config.yaml
num_hidden_layers: 9
head_dim: 64
norm_eps: 1e-06
attn_scale: 0.125
parallel_block: false
init_std_qkv: 0.0456
learning_rate: 0.00272
Each number is 128 + 32 x the weight over its row's rms, rounded and kept within 0 to 255. Layers, rows and columns count from 0. The size above them is the row's rms in percent of the matrix's.

# layer 2 attention query, 192x192, rms 0.103, rows 105-127, columns 144-191
size [ 92  82  83  97  91 103  92  99  97  96  78 106  96 109  94 122 112 102 111 112 100  99 106]
[[137  87 172  99 150  58 157 116 169 106 116 150 131 163 154 151  80 112  77 133 125 109 106  80 170 161 105 118 153 126  75 204  75  82 186  91 109 132 107  88  80 158 173 128  98 203 150 101]
 [119 133 130  76 139  69 133 179 147 139 150 162 144 141 170 132 117 135 116  74 124 138 165  60  88 148  88 123 140 135 130 134 138 125  97  83  93 152 119 116 109 121  99 101 153 160  87 144]
 [169 158 109 113  84 147 137 122 159 124 175 124 178 137 154  89 108 187 164 154 150 113 110 110 145 150 122  79 130 186 127 132 165 162 134  97 126 122 108 122 125 149  85 137 114 106 125  83]
 [113 155  99  97 119  98 143 147  70 183 172 104 165 110 106 114 153 140 124  62  73 178 152 110 114 130 119 135 143 139  91 143  94 104 139 172 117 137 131 124 142 149  62 126 154  72 112 135]
 [ 89  69 139 161 157 180 162  90 106  60  80 183 121 117  67 107  94 123 166  83 172 154  74 135 154  78 125 149 159 133 106 135  82 134 127 146 114 130 111 149 100 187  82 122 102 147 132 128]
 [132 156  88 115 154 139 122 117  98 119  71 139 217 155 150 125  98 146 134 181 116 155 134 115 198 148  62 158  72 151 144 166 124 179 112  87 100 130 157 156 125 123  99 112 115  93 143 107]
 [173 173 163 153  91 111 166 103  95 117 131 130 118 109 250 141 145 139 122 161 118 148 143 179 208 127  83 109 145 128 126 144 143 147 112  97  98 179  78 120 160 133 159 137 170 139 171 149]
 [102 158 135 145  70 128 150  96 126 149  54  93  97 136 136  75 161 149 206 212 175 108 158 130 119 132 135  84 136 223 105 124 112 116  88  98 140 103 105 155 108 163 145 128 134 186 132 119]
 [104 101 135 136 154 184  98 101  95 115  94 154 137 116 125  99 111 141  83 135  91 198  60 135 125 134 102 147 156 108 102 140 168 123 144 105  42  69 145 156 122 157  86 103  90 116 152 159]
 [160 137 113 115  88 131 144 120  81 158 149 206 136  89 124  95 117 128 191 171 123 173 130 165 137  91 165 119 110  83 161 141 111 122 149  48 121 143 163  90 139 111 108 223  90 114 118 130]
 [107 113 113 182 147 112 110 107 112  88 174 100 115  59  95 131 125 125 132 156 106 107  89 141 144 137 150 161 108  89 114 119 187  66 141  94  89 149 109 161 115 132 195 140 149 118 186 145]
 [125 162  77 143 127 102 175 136 172 115  97  61 108 154 107  96 143 127 107 143  63 183  53 154 142 138 170 117 176 151 129 128 104 156 106  79 118 143 114 148 109 147 136  81 124 118  98 150]
 [143 123 125 136 106 145 158 128  91  90 107 129 132 135 142 106 169 189 171 139 176 141 139 103 130 189 113 156  97 224 105 177 167 230 168 160 142 133  63 131 159 132 138 159 172 132 117 135]
 [144 177 115 101 169 179 145 102 113 122  82 149 150 161  91 142 134 198 165 134 162 198 151 176  85 115 155 158 154  88 130 136  79  87 104  98 183 151 131  92  52 136  99 143 150 108 166 141]
 [112 127 121 137 129 141  74 170  89 111 156 135 105 103 110 147 107 167 127 125 164 131 178  95  60 120 114  94 185 165 181  66 114 125 158 102 142 153 131 110 138 176 142 112 133  68 123 122]
 [173 102 103  88 105  98 120 145 121  98  98 153 113  82  79 102  77 121 130 165 119 150  63 116 125 157 155 152 139  78  76 162  87 149 144 156 133 137 129 116  85  89 156 164 148  92  63 137]
 [109 134  81  70 181 119 149  99  89  62 142 152  77  77 142 153 131  98 122 120  65  97 140 153 107 113 158  91 119 179 134 142 164 122  93 181  82 228 132 125 144 182 124 171 114  39 104 159]
 [141 169 108 124 112  79  94  94 114  60 107 126 153 132 143 129 134 125 174 124 172 103 133  73 120 227 110 193 153 110 116 104  88 153  64 168 127 141 204 142 148 176 107 116 137 158 162 175]
 [200  68 144 154 144 128 180  93 144 142 162 103 133  78 115 103 145 142  60 157 103 117 160 156 127 177 112 120 142 162 107 104 153  76 135 128 198 130 159 150 137  99  76  78 155 153 145 125]
 [149 203 155  81 131  86  91  45 132  98 136 168 134 108 122 117 137 158 130 148 128  69 128 125 150 131  55 134  90 147 150 152  69  71 142  69 106  72  54  69 115 128 115 150 165 143  71 126]
 [166 122 135 226 119 159 125 148 146  86 137 109 150 148  96 115  83 133  81 172 134  94 147 135 141 148  90  93 113 153 154 104 130 166 139 157 102 157 166 121 143 127 111 104 169 181 134 136]
 [156 103  94  83 174 123 119 123 200 107 144 123  78 123 105 170  90 137 172 164  64  98 124 135 149 153 114 139 126 162  89 148  59  55 148 199 154 138 113 159 133 110 131 106 110 113 116 162]
 [108  99 170 172 166 110 163 119 137  67 144 144 169 116 139 156 138 166 143 163 167 178 106 144 118 116 150 125 108 134 121 146  82 118 106 124  92 156 173  96 119 152 133 166 148 100 131 126]]
# layer 2 attention key, 192x192, rms 0.0971, rows 105-127, columns 144-191
size [ 95  90  96  97  93  89  99  90  99  93 107 117 100 101 112 118 107 105  96 108 102 104  98]
[[104 117 164 106  85 155 115 122 124  73 180  94 152 160 103 138  93 120  65 134 141 113 188  70  88 146 142 186 110 169 162 125 139 147  59  96 190 147 138 191 134 135  95  82 130 104 127 131]
 [ 97 119 152 126  99 166 164 145  99 120  99 150 136 158 127 135 142 118 147 122 147 127 128  69 139 156  67 135 139 161 118 133 101 172  87 168 124 104 141 155 101 133  84 120 138 105 172 147]
 [149  82 171 129 160 180 141 115 155 164 196  89 119 155 121 142 158 117 122 124 101 147 116  99  95  74  65 126 140 132 115 126 110  98 144  97 150  90 175 163 164 162 134 126 140 110 100 184]
 [112 105 121  97 177 127 152 148 176 101 185 135  88 175 112 115  93  68 135 140 118 130 162 143 106 135 137 134  38  83 167 164 149 205 133 112 165 131 136 130  87 142  55 112 110 153 146 167]
 [141 181  99 141 138  99 147 158  99  96 141 174 137 122  90 174  94 119  68 157 107 104 105 126 117 149 104 147 113  93  99  79 125 173  64 150 145 151  50 130 156 130 149 111 127  84 166 166]
 [128  54 136 172 125 162  82 106 152 171  74 162 111  84 115 149 145 132 157 161  88 182  97 118  51 119 195 104  90 131  87 101  77 117 156 137 135 154 167 113 112  96 128  95  95 129 145 147]
 [122  52 158 147 121 144  94 145 107  98 123 114 136 112 151  84 121 145 138 103 133 129 100 121  94 148 106  64 117 141 161 131  81 144 201 160 130 114 132 156 119 126  77  91 119 105 129 128]
 [142 141 147 148 108 100 153 159  90 110 151 136 148 134 135  69  75 119 138 126 199 158 121  91 151  99  78 135 124 116 144 151 145 118 159 180 143  93 144 152 147 111  96 184 127  89 147 143]
 [121 116 114 166  86 162 156 112 149  65 186  83  94 159 120 179 166 133 149 198 132  98 123 113 166 149 132 130 119 127 185 151 122 121 158 112 112  85 131 137 125  73 169 129 135 145 134 143]
 [110 190 156 102  74 119 163 143 110 146 113 128 189 138 165 148 178 104 108 163 176  51 133  93 134 151 117  55  83 151  62 152 161 154 102 128 139  79  76 124 151 150 109 110 162 157  58  72]
 [198 123 124 127 128 125 137 105 131 123 165 133  82 153 108 140 144  93 113 163 106 133 131 124  75 137  75 123 149 176 121 154  75 137 106 130  79 139 124  91 117  74  67  81 133  94 132  84]
 [122 102 191 115 137 178  83 166 160 125 155 109 156  98 139 193 116 113  98 131  90 153 118  95 133 132  90 118 184 159 135  67 128 171 164 150 114 143  89 179 131 115  98  90 131 115 172 125]
 [137 120 130 150 122 114 118 140  77  94 169 198 186  90 226  94 129 151 170  83 115  91 142 114 173 143 181  75 133 118  92 171 143  61 145 110 157  92 111  69  89 108  94  98 163 107 148 139]
 [140 112 110  98 130  58 151  90 122 132 126 133 129 118 106  95 148 108 135 132  82 127 115 115 107 123 103 127 128 115 139 151 142  95 145 150 112 155 168  87 151 182 134 128  99 153 104 133]
 [153  93 106  95 170  81 145 124 169 129  86 181 113 134 104 119  81  81  85 135 127 153  38 123 121 130 119  96 106 103  84 126  53  86 144 148 129 159  98 146  92 102 151 125 145  99 189 157]
 [162 150 143 137 118 152  77  85 137 145 110 179 128 140 106 136 140 163 110 153 146  99  85 157  98 160  72 138 105 159 179 123  63 124   9 128  99 157 113 103 111 113  74 141 123 108 171 131]
 [ 88 139 146 193 100 137 141 137 104 181 120 118 151 142 140  67 138  93 179 110 113 147 170  74 202 126  62 161 151 162 118 121  88 122  88 109 159  98 145 156 108 140  95 108 151 122 158 109]
 [187 146 125 168 127 204 116 119  77  79  92 150 132 119 101 104 155 142 117 145 132  72 147 134 122 118 146  81 107 106 102 149 136 170  74 129 115  91 109 132 120 123  74  72  41  95 107  96]
 [100 131  71 134 122 160 125 135 152  90  74  90  99 146 187 115 146  93 156 109 163 133 110  77 142 163 120 109 150  96 216 208 115 146 149 159  95 152 116  89 178 161 162 141  78 112 133 169]
 [152  89 136 102 105 154 117  69 181  84 134 123 125 152  81 136 139 107  69 116 172 123 123 131 147 125 208  99 183 120 148 103 162 123  75 104 136 152 115 133 158 121  91 129 170 102 133 168]
 [108 136 129  65 173  95 120 129  86 135 115 104 120 125 192 137  97 125 131 108 140 135 113 167 144  87  81 142 154  77 112 110  97 147 153  80 150 163  96 107 197 109 112 140 126  79 159  76]
 [125 162 120 110  94 116 193 164  86 106 144  90 117 156 157 103  88 149 162 151 172 164 143 138 125 145 140 169 123 147 135 122  93 122 131  72 137 108 158 114 147 140  32 111 136 128 110  95]
 [134 103 111  79 127  88 178 208 115 169  79  91 126 111 117 138  85 126 109  55 255 116 182  36 130 142 136 107 174 114  99 113 102 132 169 135  89  70 116 107 140  98 184 166 134 104 172 146]]
# layer 2 attention value, 192x192, rms 0.097, rows 64-109, columns 144-191
size [101 103  98 100 107 105 111 100 103 106  99 103 104  96 104  98 101 101 100 103 102 100 108 103  93  99 103 101 104  98 103 104 102  98 102 103 109 106  99  95 102  99 101 101 101 104]
[[ 96 146  75 188 134 100 149 117 141 115 172 144 102 159 129 113 152 131 107 134  90 169 211 105 129 137  99 162 161 102 144 157  92 174 115 183 129  63  91 180 170 123 128  87  98 103 188  65]
 [135 106 111 147 126  95 148  94 108  96 155  86 129 160 165 110  75 198 143 141 156  83  67 104  69  21 126  98 126  98  66 158  96 158 141 133 133 137 133 153 131  59 147 108  98 123 152 133]
 [128 122  89 110 127 107 112 131  61  68 138 189  98 108 164 114 105 123 158 117 152  94 149 111 130 127  98 119 118  73 129  50 112  95 151 109  87 116 117  97 175 120 133  97 107 101 165 152]
 [133 176 137  83 136 154  76 131 136  52 151  93 124 113 107 136 125  93 108  66  78  65 133 133 131 166  99 113 160 108 150 112 101 134 133 107 162  49 174 140  73 145 188 203 111 169 113  95]
 [108 105 166 161 128 148 125 145  98 173 207  57  99 120 151 151 133 119 158  93 172 144 113 123 166 109 113 143 136  72  74 125 114  82 117 147 139 116  94 123 163 142 152 111 147 119 127  94]
 [ 90  94 111 154 108 130  55 139 118 166 131 110 128 156  99 131  83 109 133 136  43 170 153 101  91  82  77 139 154 128  95 142  88 140 107  85  57  82 135 138 142 133 142 175 127 130 152 176]
 [100 121 155 136  89  53 102 104 153 143 116 141 108 126 137 187  91 154 126 127 100  88  99 145 121 130 121 117 150 113 122 141 123 105 102 115 111 133 106 119 106 168  92 101  98 100  73 116]
 [141  87 165 120 147 116  93 125 191 131 127  74 103 143 117 168 173 119 142 120 167 104 126 132 136  79 175 155 138  65  24 134 138 159 157 158  96 151 137  91  95  89 115 153 135 125 137 117]
 [145 147 135 137 171 139 164  72 135 138 145  60 135 103 158 106  87 142 111  98 197 167 166 149 188 106 136 198 197 124 127 129 165 158 144 153 100 136 130  94 141 121 108  81 120 156  65 142]
 [ 97 126 155  82 115 131 124 125 167 135 124 112 125  95  85 163 135 134 109 148 120 208 136 132 121 156 149 158 179  74 123  77 147  86 135 122 133 134  99 160 134 102 120 123  73 139 107 120]
 [ 52 149 113  89 100 149 141 117  96  49 142 126 122 179 116 169 163 121 130 135 147 146 138 112 134 125 182 114 100 165  76 138 125 148 149 127 145 163 153 132 125 119  91 107 144 123 119 157]
 [118 148 138 137  69 162 146 142 120 142 141 136  74 100 148 101 141  94 143 121 134 103  81 131 148 143  93  53 112 105 123 105  95 125 179 112 117 112 119 166  97 162 143 136 166 130 144 187]
 [ 94 117 134 111  97 127 162 170 114 128 142 189 146 104 119 170 109 116 127 154  83  72 150 123 117 131 116 164 119 137 162 153 126 124 129 129 176 170 154 138  83 109  90 108 130 135 147 105]
 [129 107 110 140 127 113 119 179 173 141 157 187 124 109 145 135 111 194 124 153 155  59 196 143 101 170 136 146 103  99 102  98 121 104 121 105 132 175 174  88 134 107 124  74 122 105 186 106]
 [149 120 157 161  88 120 159 142  68 204 173 140  90  77 134 110 150 130  50 149 186 116 114 115 147 153 114 168 147  85 118  68 167 164 117  86 119 161 168 162 110  96 108 130 148 172 113 151]
 [166 129  96  94 189 131 127 125  81 140 147 134  96 101 117 113  51 122 121 126 116 180 129  99 150  43 150 145 117  99  84  99 115  79  92 119 171 132 119  84  99 134 196 167 130 107  92  90]
 [ 82 148 138 131 138  21 145 168 148  74 127 117 159 105  84 145 179 194 115 118 119 100 114  72 122 125 119 130 126 143 177 112 133 156 131 176 167 114 136 153 114 104 173 135 129 126 154  85]
 [127  85 112 133 160  99 165  89 184 130 195 129 125 112 150 124 133 115 102 112 133  73 131 177 172  66 129 189 126  94 118 111 145 141 155 122  56  82 137 106 190  87 111 135 129 143 136 141]
 [184 128 169 180 178 127  78 145 118 106 182 155 178 131 124 139  89 119 190 142 179 173 141 163  85 152 128 166 145 128 106  96 144 108 115 114 157 122 102 207 124 120 200  81 159 122 122 115]
 [136  80 135 136 103 144 153 129 134 162 165  91 138  71 141 165 116 135  90 114 102 114 125 164 149 140 136 124 161 111 101 149 125 148 114 144 168  68 145 131 131 188 167 131 144 142 160 152]
 [111 111 151  83 144 145 136 107 176 172 108  96 130 152 120 136 135 120 144 119  84 183 100 137 125  89 134 151 114 144 140 103 149 153 183 148  90 165 133 167  99 117 132 197 147 104 147  57]
 [106 151  64 129 131  95 120  84 137 118 177 125 111 127 100 114 136 119 140 161 143  90 161 157 102 119  86  95 153 182  79 120 136  85  81 113 152  98 190 119 119 125  80 141  60 145 117  92]
 [178  77 103 145 122 144 185 169  68 125 129 126 118 143 178 105 150  89 144 145  98 176  75 149 125  90 118 114 160 142 143  92 138 145 156 173 158 109 195 159 126 141 139 173 163 130 136 182]
 [133 158 152 173  69  74 167 145 103 112 117 154 112 100 150 202 132 127 128 104 123 134 193 132 154 204 112 124  89  52 138 140 193 124 127  91 142 201 100  97  75 106 122  67  61  85 208 120]
 [178 115 164  80 104  62  69 124 132 149 165 167 138 160 146 157 130 125  62 114 128 155 156 145 113 124 119 130 135  90 124 138 127 129 131 100 113 166 156 127 129 149  91 140  90  75 155  50]
 [124 197 184 192  94  94 107 182 106  80 163 116 123 169 112 129 180  88  87 128  99  59  75  93 180 101 134  76 149 166 142  92 121 163 108 187 143 163  91 149 125 169  99  88 116 107 151 130]
 [130 147 115  92 135  97 134 143 127 186  54  71 191 153 123 153 112 144 188  76 136 103 125 169 163 131 103 121 111  80  98 127 119  83 152 111  78 126 149 161 170 120 110 152 141 143 122 120]
 [ 96 144 112 109 174 140 145 133  92 131 146 196 158  94 168  81 148 115 119 159 164 121 141 190 150  78 111  79 119 142 126 116 163  99 136 155 136 114 115 135 124  96  90 133 153 159 146 102]
 [147 148 182  92 165 125 168  86 198 146 107  98 161 124 141  81 140 155 124 134  86 135  91 116  90 145  68 112  95  96 159  19 123 133 132 145 105 129 123 141 183 146 128  89 141 134  98 157]
 [144  91 140 136 113 153 127 184 116 132 144 143 147 100  90 141 107 125 152 151 126 141 101 151 147 117 123  82 103 107 137  86 118 102 123 130 126 194  97 156 150 117 176 170 176  79  98 132]
 [163 144 134 138  91  95 137  93 118  70 119 111 113 111 175 111 119 147 153 117 112 117 139 162 102 162  78  77 168 109 126 129 125 110 141 141 166 112 138  70 128  92 122 114 130 109 105  86]
 [153 122 120 123 142 126 209 170 151 139 191 108  97 137 140  92  74 132 116 124 148 158 120 116 113 148 119 134 115 167 121 141 145 104 192 162 154 137  48 163 153 170 101 104  99 114 183  88]
 [125 120 118 192 140 116 207 113  58  82 134 183 191 180 138 156 117 130  66 112 159  87  92 134 165 138 108  85 131 134 129 119 115  96 144 158 154 188 171 144 118 121  95 113  68 162 103 114]
 [114 159 121  83 112 152 171 141 123 110 164 103 148  98 163 137 178 138 135 108 161 141 133 108  94  66  96 162 156  90  98 105 128 154 151 122 161 155 117 129  93  98 162 108  96  24 112  73]
 [ 78 104 110 129 105 138 207 113 116 129 143 121  83 123 131 129 103 184 119 115 194 123 104  90 178 157 139 119 101 105 100 121 102 162 110 148 187 103  78 137 152  77 119  84 165 134 121 121]
 [173 171 187 207 123 159 158  79  88 145 144  91  46 126 141 108 166 147 171 107  51 155 196 116 130 176  99 144 165 146  82 108 140 158 131 132 155 136 185 142 135 119 149 146 132  65 152 100]
 [ 99 139 168 127 155 172 180 160 112 165 148 120 136 116 146 172 168 118 159 132 113 121  97  94  77 144 153 200  91 121 111 126 107  96 119 182 118 176 139 126 129 135 102 105  89 165 116 151]
 [145 192 109 129 118 183 103  76 124 159 136 130  94  97  87  77 185 115 147 124 131  95 135 132 172 154 137 125 100 118  73 129 147 100 152 146 167  62  95  97 101  84 164 136 150 111 114 149]
 [ 85 143 196  91 129 123 153  87 123  98 171 156 114 131 168 167  39 189 111 177 112 156 108 142 166 132 148 167  72 149 173  60 149 182 179 147  72 141 156 151 168 152 109 143  98 119  90 168]
 [ 96 165 165 138 145 123  75 117 194 141 136 109 131 151  90 144  27 156  77 153 157 155 166 131 129 108 108 103  90  95 113 107 132 178 144 180 156 127 187 136  64 163 125 100  96 139 133 126]
 [153  68 146 109 172 120  84 122 114  95 123 148 111 125 165 131 139 169 144 199 123 169 143 101 176 139 105 117 124 188  98 145 121 141 146 187 123  99 126  87 108 122 125 182 145 155 213 130]
 [156  89 174  83  94  59 194  85 198 106 168 146 131 138 157 130 145  90  74 135 144 200 140  58 137 146 118 107 134 120 142 145 137 148 136 115 139 158 151  92 101 104 128 110 115 111  83 136]
 [118 140 175 165 137 138 116 109 167 187 130 201  97  94 108  71 145 177 188 153 158 113 140  71 180 111  92 102 140 118 103 168 137 120  89  79 114 101 140 137 143 143 162 112 138  81 138 114]
 [129 101  78 142 128 198  79 117 131 113 139 189 184 129 177 181 116 159  46  98 105 144  99 119 118 151 167 169 107 206 101 142 137  80 133 173 136 154 163 119 148  40 140 131  62 149  93 102]
 [ 64  90 121 105 142 204 154 133 151  97 115 101 124 126 143 114 133 109 207 173 160 159 169 164 120 174 141 101 103 152 163 129 133 131 191 142  96  61 130 209 110 162  81  71  99 151  50 184]
 [168 104 213  55 185  95 137 124 148 146  90 141  93 138 120 151 194  96 112 115 110 153  83 167 144 195  86 129  99 134 144 188 122 139 136 117 189 113 146  96 130 126 125  60 118 144 121  71]]
# layer 2 attention output (transposed), 192x192, rms 0.251, rows 64-109, columns 144-191
size [102 105 100 102 105 112 116 100 108 113 100 107 105  96 111 100 101 106 101 105 106 106 115 101  92  99 106 105 110  99 107 109 103 100 106 106 110 107 101  93 106 100 109 106 105 109]
[[178 158 125 125 118 103 146  96  98  43 121 170 150 160 159 135 120 148 123 131  44 129 146 108 138 132 110 217 131 207 130 142 181  61  89 107 153 112 135 131  65 137 171  99 150 175 194 134]
 [119 131  87  72 213 128 156  94 121  87 135 179 134 169 148  48 144 110 170 130  85 146 184 157 126 133 104 120 199 162 103  50 141 104 117 161  95 145 170 146  94  69  91 134 168  97 108 156]
 [148 122 124 115  88 178 120 130 108  96 175 186 103 147  87  81 172 151 151 122  63 123  83 180  70 157 126 166 127  95 152 146 126 160 126 130 183 123 152  97 103 109 112 155 125 105 132 120]
 [ 66 152 131 146 140 120 148  83 147 144 150 186 109  92 149 147  99  87 129 153 186 158 102 101 153  80  77  52 104 131 209 154 146 158 132 141 130 190 128  74  98  95 176 156 155 173 162 116]
 [ 87 117  84  98 123 132 114 133  39 114 117 126 157 155 101 100 143 106 132 148  80 134 136 135  98 116  73 149  88 146 109 130 222 148  79 167 153  95 116 105 133 120 125 112 149  82 101  76]
 [131  94 156 107 118 115 157 113 152 106 131 122  61 130 141  88  98 158  80 135 110 102 112 126 129 132 156 128 110 133 132 112 120 106 184 141  77 150 146  84 141 110 130 144 154 160 143 195]
 [129 102  87 116 121 172 182 127 140 118 160 172 109 141 136 153 135  91 133 154 143 154 193 173 128 149  83 126  53 157 151 173 164 187 136 123 110 100 112 134 159 100 138 152 162 108 178  54]
 [182 119 101 135 175 137 161 128 102 104 136 122  74 163 141  51  64 174 111 127 103 114 131 161  89 168  43  58 145 104 142  86 112 119 154  97 144 101 125 111 137 156 128 125 133 124  96 120]
 [ 91 112 167 103 153 108 118 151 166 104 151  54 151 149 115 139 114 199 137  99 164  83 133 146 135  92  98  91  69  70 116 120 126 138 134 154 123 137 158 144 129  86 120  82 113  74  85 120]
 [148 149  88 110 136 118 219 120 108  99 105 126 111 145 169 144 125 152 152 155  59  69 161 152  75 135 150 121 104 123 137 180 142 143 113 126  97 150 163 122 118 158 126 155 176 130 129  84]
 [174 127  97 101 116 125 101 147 116 171 178  70 118 189 102 149 174 107 142 105  91  50 121  90  94 123 103 128 131 137 140 110 142 179 154 116 103 123 126 196 165 160 147  82 174 149 101 138]
 [125 112 124 151  74 155 130 148 108  84  97  80 149  73  74 136  74  94 103 150 104 123 131 154 160 146  78 149 122 137 130 122 132 116 117 163 179 191 148 127 111 159 121 206 145  85 106 149]
 [ 83 120 152 129 153 143 132 123 163 200 106  91 113 137 135  81  89 128 139  89  95 153 112 141 148 128 177 107  70  91 208 130 156  76 133 164 161 165 129 123 138 116 135 166  90 167 141 117]
 [122 123 131  98  99 144 122 148 120 144 155  74 157 158 100 121  85  94 141  68 103 146 141 187  89 113 187 161 140 226 152 145 141 147 115 135 120 153  60 135 136  89 149 186 108 115 141 143]
 [140  93 145  79 106 145  72 122 248 105 136 169 111 144 125  91 110  87 103 107 103 122 106 166 170 123 129 121 116  94 135 180 141 164 131 186 145  83 176 159 117 160 160 156  94 107  95  86]
 [174 206 167 150 172 125 131 172 109 144 198 137 101 179 162 121  85 106 112 147  86 124 131 137 133 160 169  82 115  97 110 132  88 169 136 102 112 179 146 102 177 106 128 104 166 116 221 142]
 [131 139 111 107 120  63 129  68 141 144 171  90 177  89 112 113 138 182 122 161 128 101  97 170 147 164  80 145 160 188 149 109 165  45 146 135 119  86 112 142 109 135 171  79 130  85 124  98]
 [126  43  57 120 195  96 102 146 207  91 119 105 101 101 157 149 172 165 141 144 123 173  93 198 113 117 151 144 133  98 151 155 144  72 124 121 129 127 158  87 122 136  66  76  91 129 116 104]
 [162 155  91 120 173 166 147 142  96 156 100  89  77 113 143 145 119 179 144  81 118 166 118 161 106  66 139  82 105 129 137 155 121 168  43 100 144 109 195 141 110 164 121  80 166 125 145 135]
 [106 122 128 122 188  67 122 151 180  58 119 132 151  72 162  70 112 120 141 125 124 156 131 135 149  85 122 142  94 118 103 178 180 119 118  39 123 118 119 102 154  74 132 165  76  96 116  84]
 [123 187  75 138 128 154 177 119 135 168 133 137 124 162 117 118 120 149 136 138  97 159 113  86 130 125 138 148  87  99  97  59 139 136 151 193 142  94  63 167 117 110 137 112 122 159  94 118]
 [155  76  67 183 128 167 185 109 132 114 114  42  83 178 138 172  67 178 156 130 122 111 116 137 119 135 111  85 130 118  58 156  91 154  68  39 100 135  89 101  94 125 139 103 108 148 138 109]
 [138 137 127 128 140 139 121 135 153 106 111 114 154 156 143  74 124 157 165  51 153 114 137  70 181 147  62 133 140 121 157 104 135 135 100  80 140 156 163 174 169 167 171 138 134 126 132 150]
 [133 121 128 172 143 101 114 132 191 147 168 110 122 114  74 105 139  67 115 130 128 101 105 152  86 133 184  98 151 202  68 167  84  54 126 153 113 113 121 175  83  95 149 159 121 158  89 119]
 [140  99 117  70 141 120 154  92 106 159  96 169  86 103 154 128 180 132 115 153 170  96 101 132 149 217 107  77 147 156 103 121  79 147  84 120 112 134 130 119  95 125 123  83 119 120  91 159]
 [114 105 110 165 108  67 210  97 155 110 152 110 125 171 148  62 108 137  94 123 140 115 107 101 131 112 142 173  88 116 115 139 144 131 150 123  80 155 109 112 107 126 224 158 122 150  84 106]
 [111 105 162  84 124 135  92 159  81 119 151 140 105 113 129 176 150 162  91  87  85 180 114 168 159  83 112 145 128 144 141  91 162 108  88 154 110 151 136 118 122 142 119  82 150 162 179 105]
 [155  77 127 146 144  95 128 147 169 144 166 133 143  88 124 111 128 124 190 113 110  94 192 149 146 123  98  66 186  83 145 143 115  83 154  47 196 119 175 107 111 179 140 105 133 148  99  56]
 [116 111  93 143 129 102 106 153 185 101 117 100 168 127 113 188 150 153 157 155 104 130 159  89 135 133  84 127  91 143 107  81  70 168 106 168 126 127 159 123 183 165 190 124 121 151 106 160]
 [198 138 113 158 125 151 136 148 145 157 124 171 137  52 186 126 183 130 119 159 151 179 133 126 106 112 118 108 110 112 113 172 145 103 102  80 114 151 178 129  95  62 108  73 116 138 194 154]
 [150 136 139 147 110  76 142 135  79 146 121 169 140 104 141 130  63 127  88 134 162 133 125 105 176 130 139 108 130  94 168 139 141  97 100 112  74 117 111  84  98 109  91 169  97 140 104 111]
 [118 120  89 133 128 121 139 136 138 113 136 140 145 187  98 166 105 104 111 159 161 126 168  79 126 154 102 143 136 111 162  82 122 152 131  99 102  86 108 179  59 123  93  96  78  75 120 136]
 [116 122 126 147 143 126 139 168 137  81 129 121 164 131  95  84  74 145  92 124 135 133 152 143 125 161 110 121 120 145 169 115 194  75 173 159 146 121  61 145 146 113 158  98 165 157 114 120]
 [108 144 120 108 188 104 151 114 157 143 120 151 142 184 101 158 131 134 166  91  67 137 127 113 118 153 168 175 101 103  95 155  63  58 198 121  84 121  90  80 154 151 122 131 142 141 114  92]
 [146 128 109 129 187 167 175 118 199 105 107 146 138 169 166 134 147  56 140 115 110 141 182 151 115 129 140 134 121  97 108  98 211  99 198  82  74 110 185 162 199 150 134 135 155 155 124  79]
 [ 94 141 135 135 142 145 153 111 138 119 179 105 165 138  96 145 161 108 129 143  52 122  33 150 112  98 125 188 143 158 107 163 117 126  88  55  90 106 145 152 121 172 101 165  69 134 158 148]
 [146 135  60  89 113 110  77 122 157 131  99 126 110 108  81 178 144 135 153 122 130  83 122 111 157 108 144 120 177  72  81  93 106  95 183 144 131 123 133 109  95 129 170 105 164 169 141 150]
 [133  99 168 137 164 103  92 166 147 151 117 156 113 121 152 176 101 123  89 180  95 126 104 111 130 107 158 100 125 163  80 164 123 108  90 102 148 177 109 113 166 129  86 155  89 161 117 155]
 [133 123 125 173 164 143 141 114 156  85 145  66 129 119  95 181 146 147  78  91 126 128 193 176 131 139 113 130  46  98 162  99 151 166 139 105 161 146 141 158 113 164 136  90 128 128 131 108]
 [121 142 129 198 114 129 166  55 135 134 136 117  83 194  99 143 121 190 160 164 101 161 122 109 133 140 116 106 111 147 121 151 132 163 151 169 116 110 108  98 104  99 144 188 133 130 137 102]
 [127 161 138 129  74 125 169 150  71 138 123 105 138 125 124 104 140 180 200 107 165 111 142 157 154 121 111 140 102 100 159  70  98 102 175  83 147 100 149 153 100 113 157 172  73  88 116 179]
 [148 149 107 172 175 125 108 116 127  89 159 121 145  98 133 101 118 148 139 126 109  86 117 147  76 102 114 110  82 119 172 119  59 157 136 116 124 136 137 156 123 104 161 156  45  64 107  56]
 [ 94 159  92 139 157  62 123 134 158 162 137 129 146 125 128  53 174 135 139 143 157 175 119 122 195 144 175 185 135 128 146 122  95 149 111 178 153  71 114 143  97  96 157  92 128 155  47 131]
 [136  91 120 148 105 100 132 107  71 120 119 120 103 142 110 114 143 150 171 125 135 130 156  77  55 109 162 136  97 121 137 175 113 114 118 147 156  76  86 158 120 111 160 135 111 141 164  89]
 [ 98  74 126 161 184 123  89 122 137 174 129 133 140 128  88 137 133 151  74 134 149 131 150  58 178 127 139 155 144 155 110 122 151 138 138 144 140 152 117 157 125 106 168 145 158  85 154 147]
 [116 182  89 149 123 139  73 116 158 102 162 162 146 130 120 133 152  99 147 145 109 146  96  84 154 130 130 160 154  93 155 129 145 157 120 190 160 154 119 179 116 148  72 178 149 117  63  85]]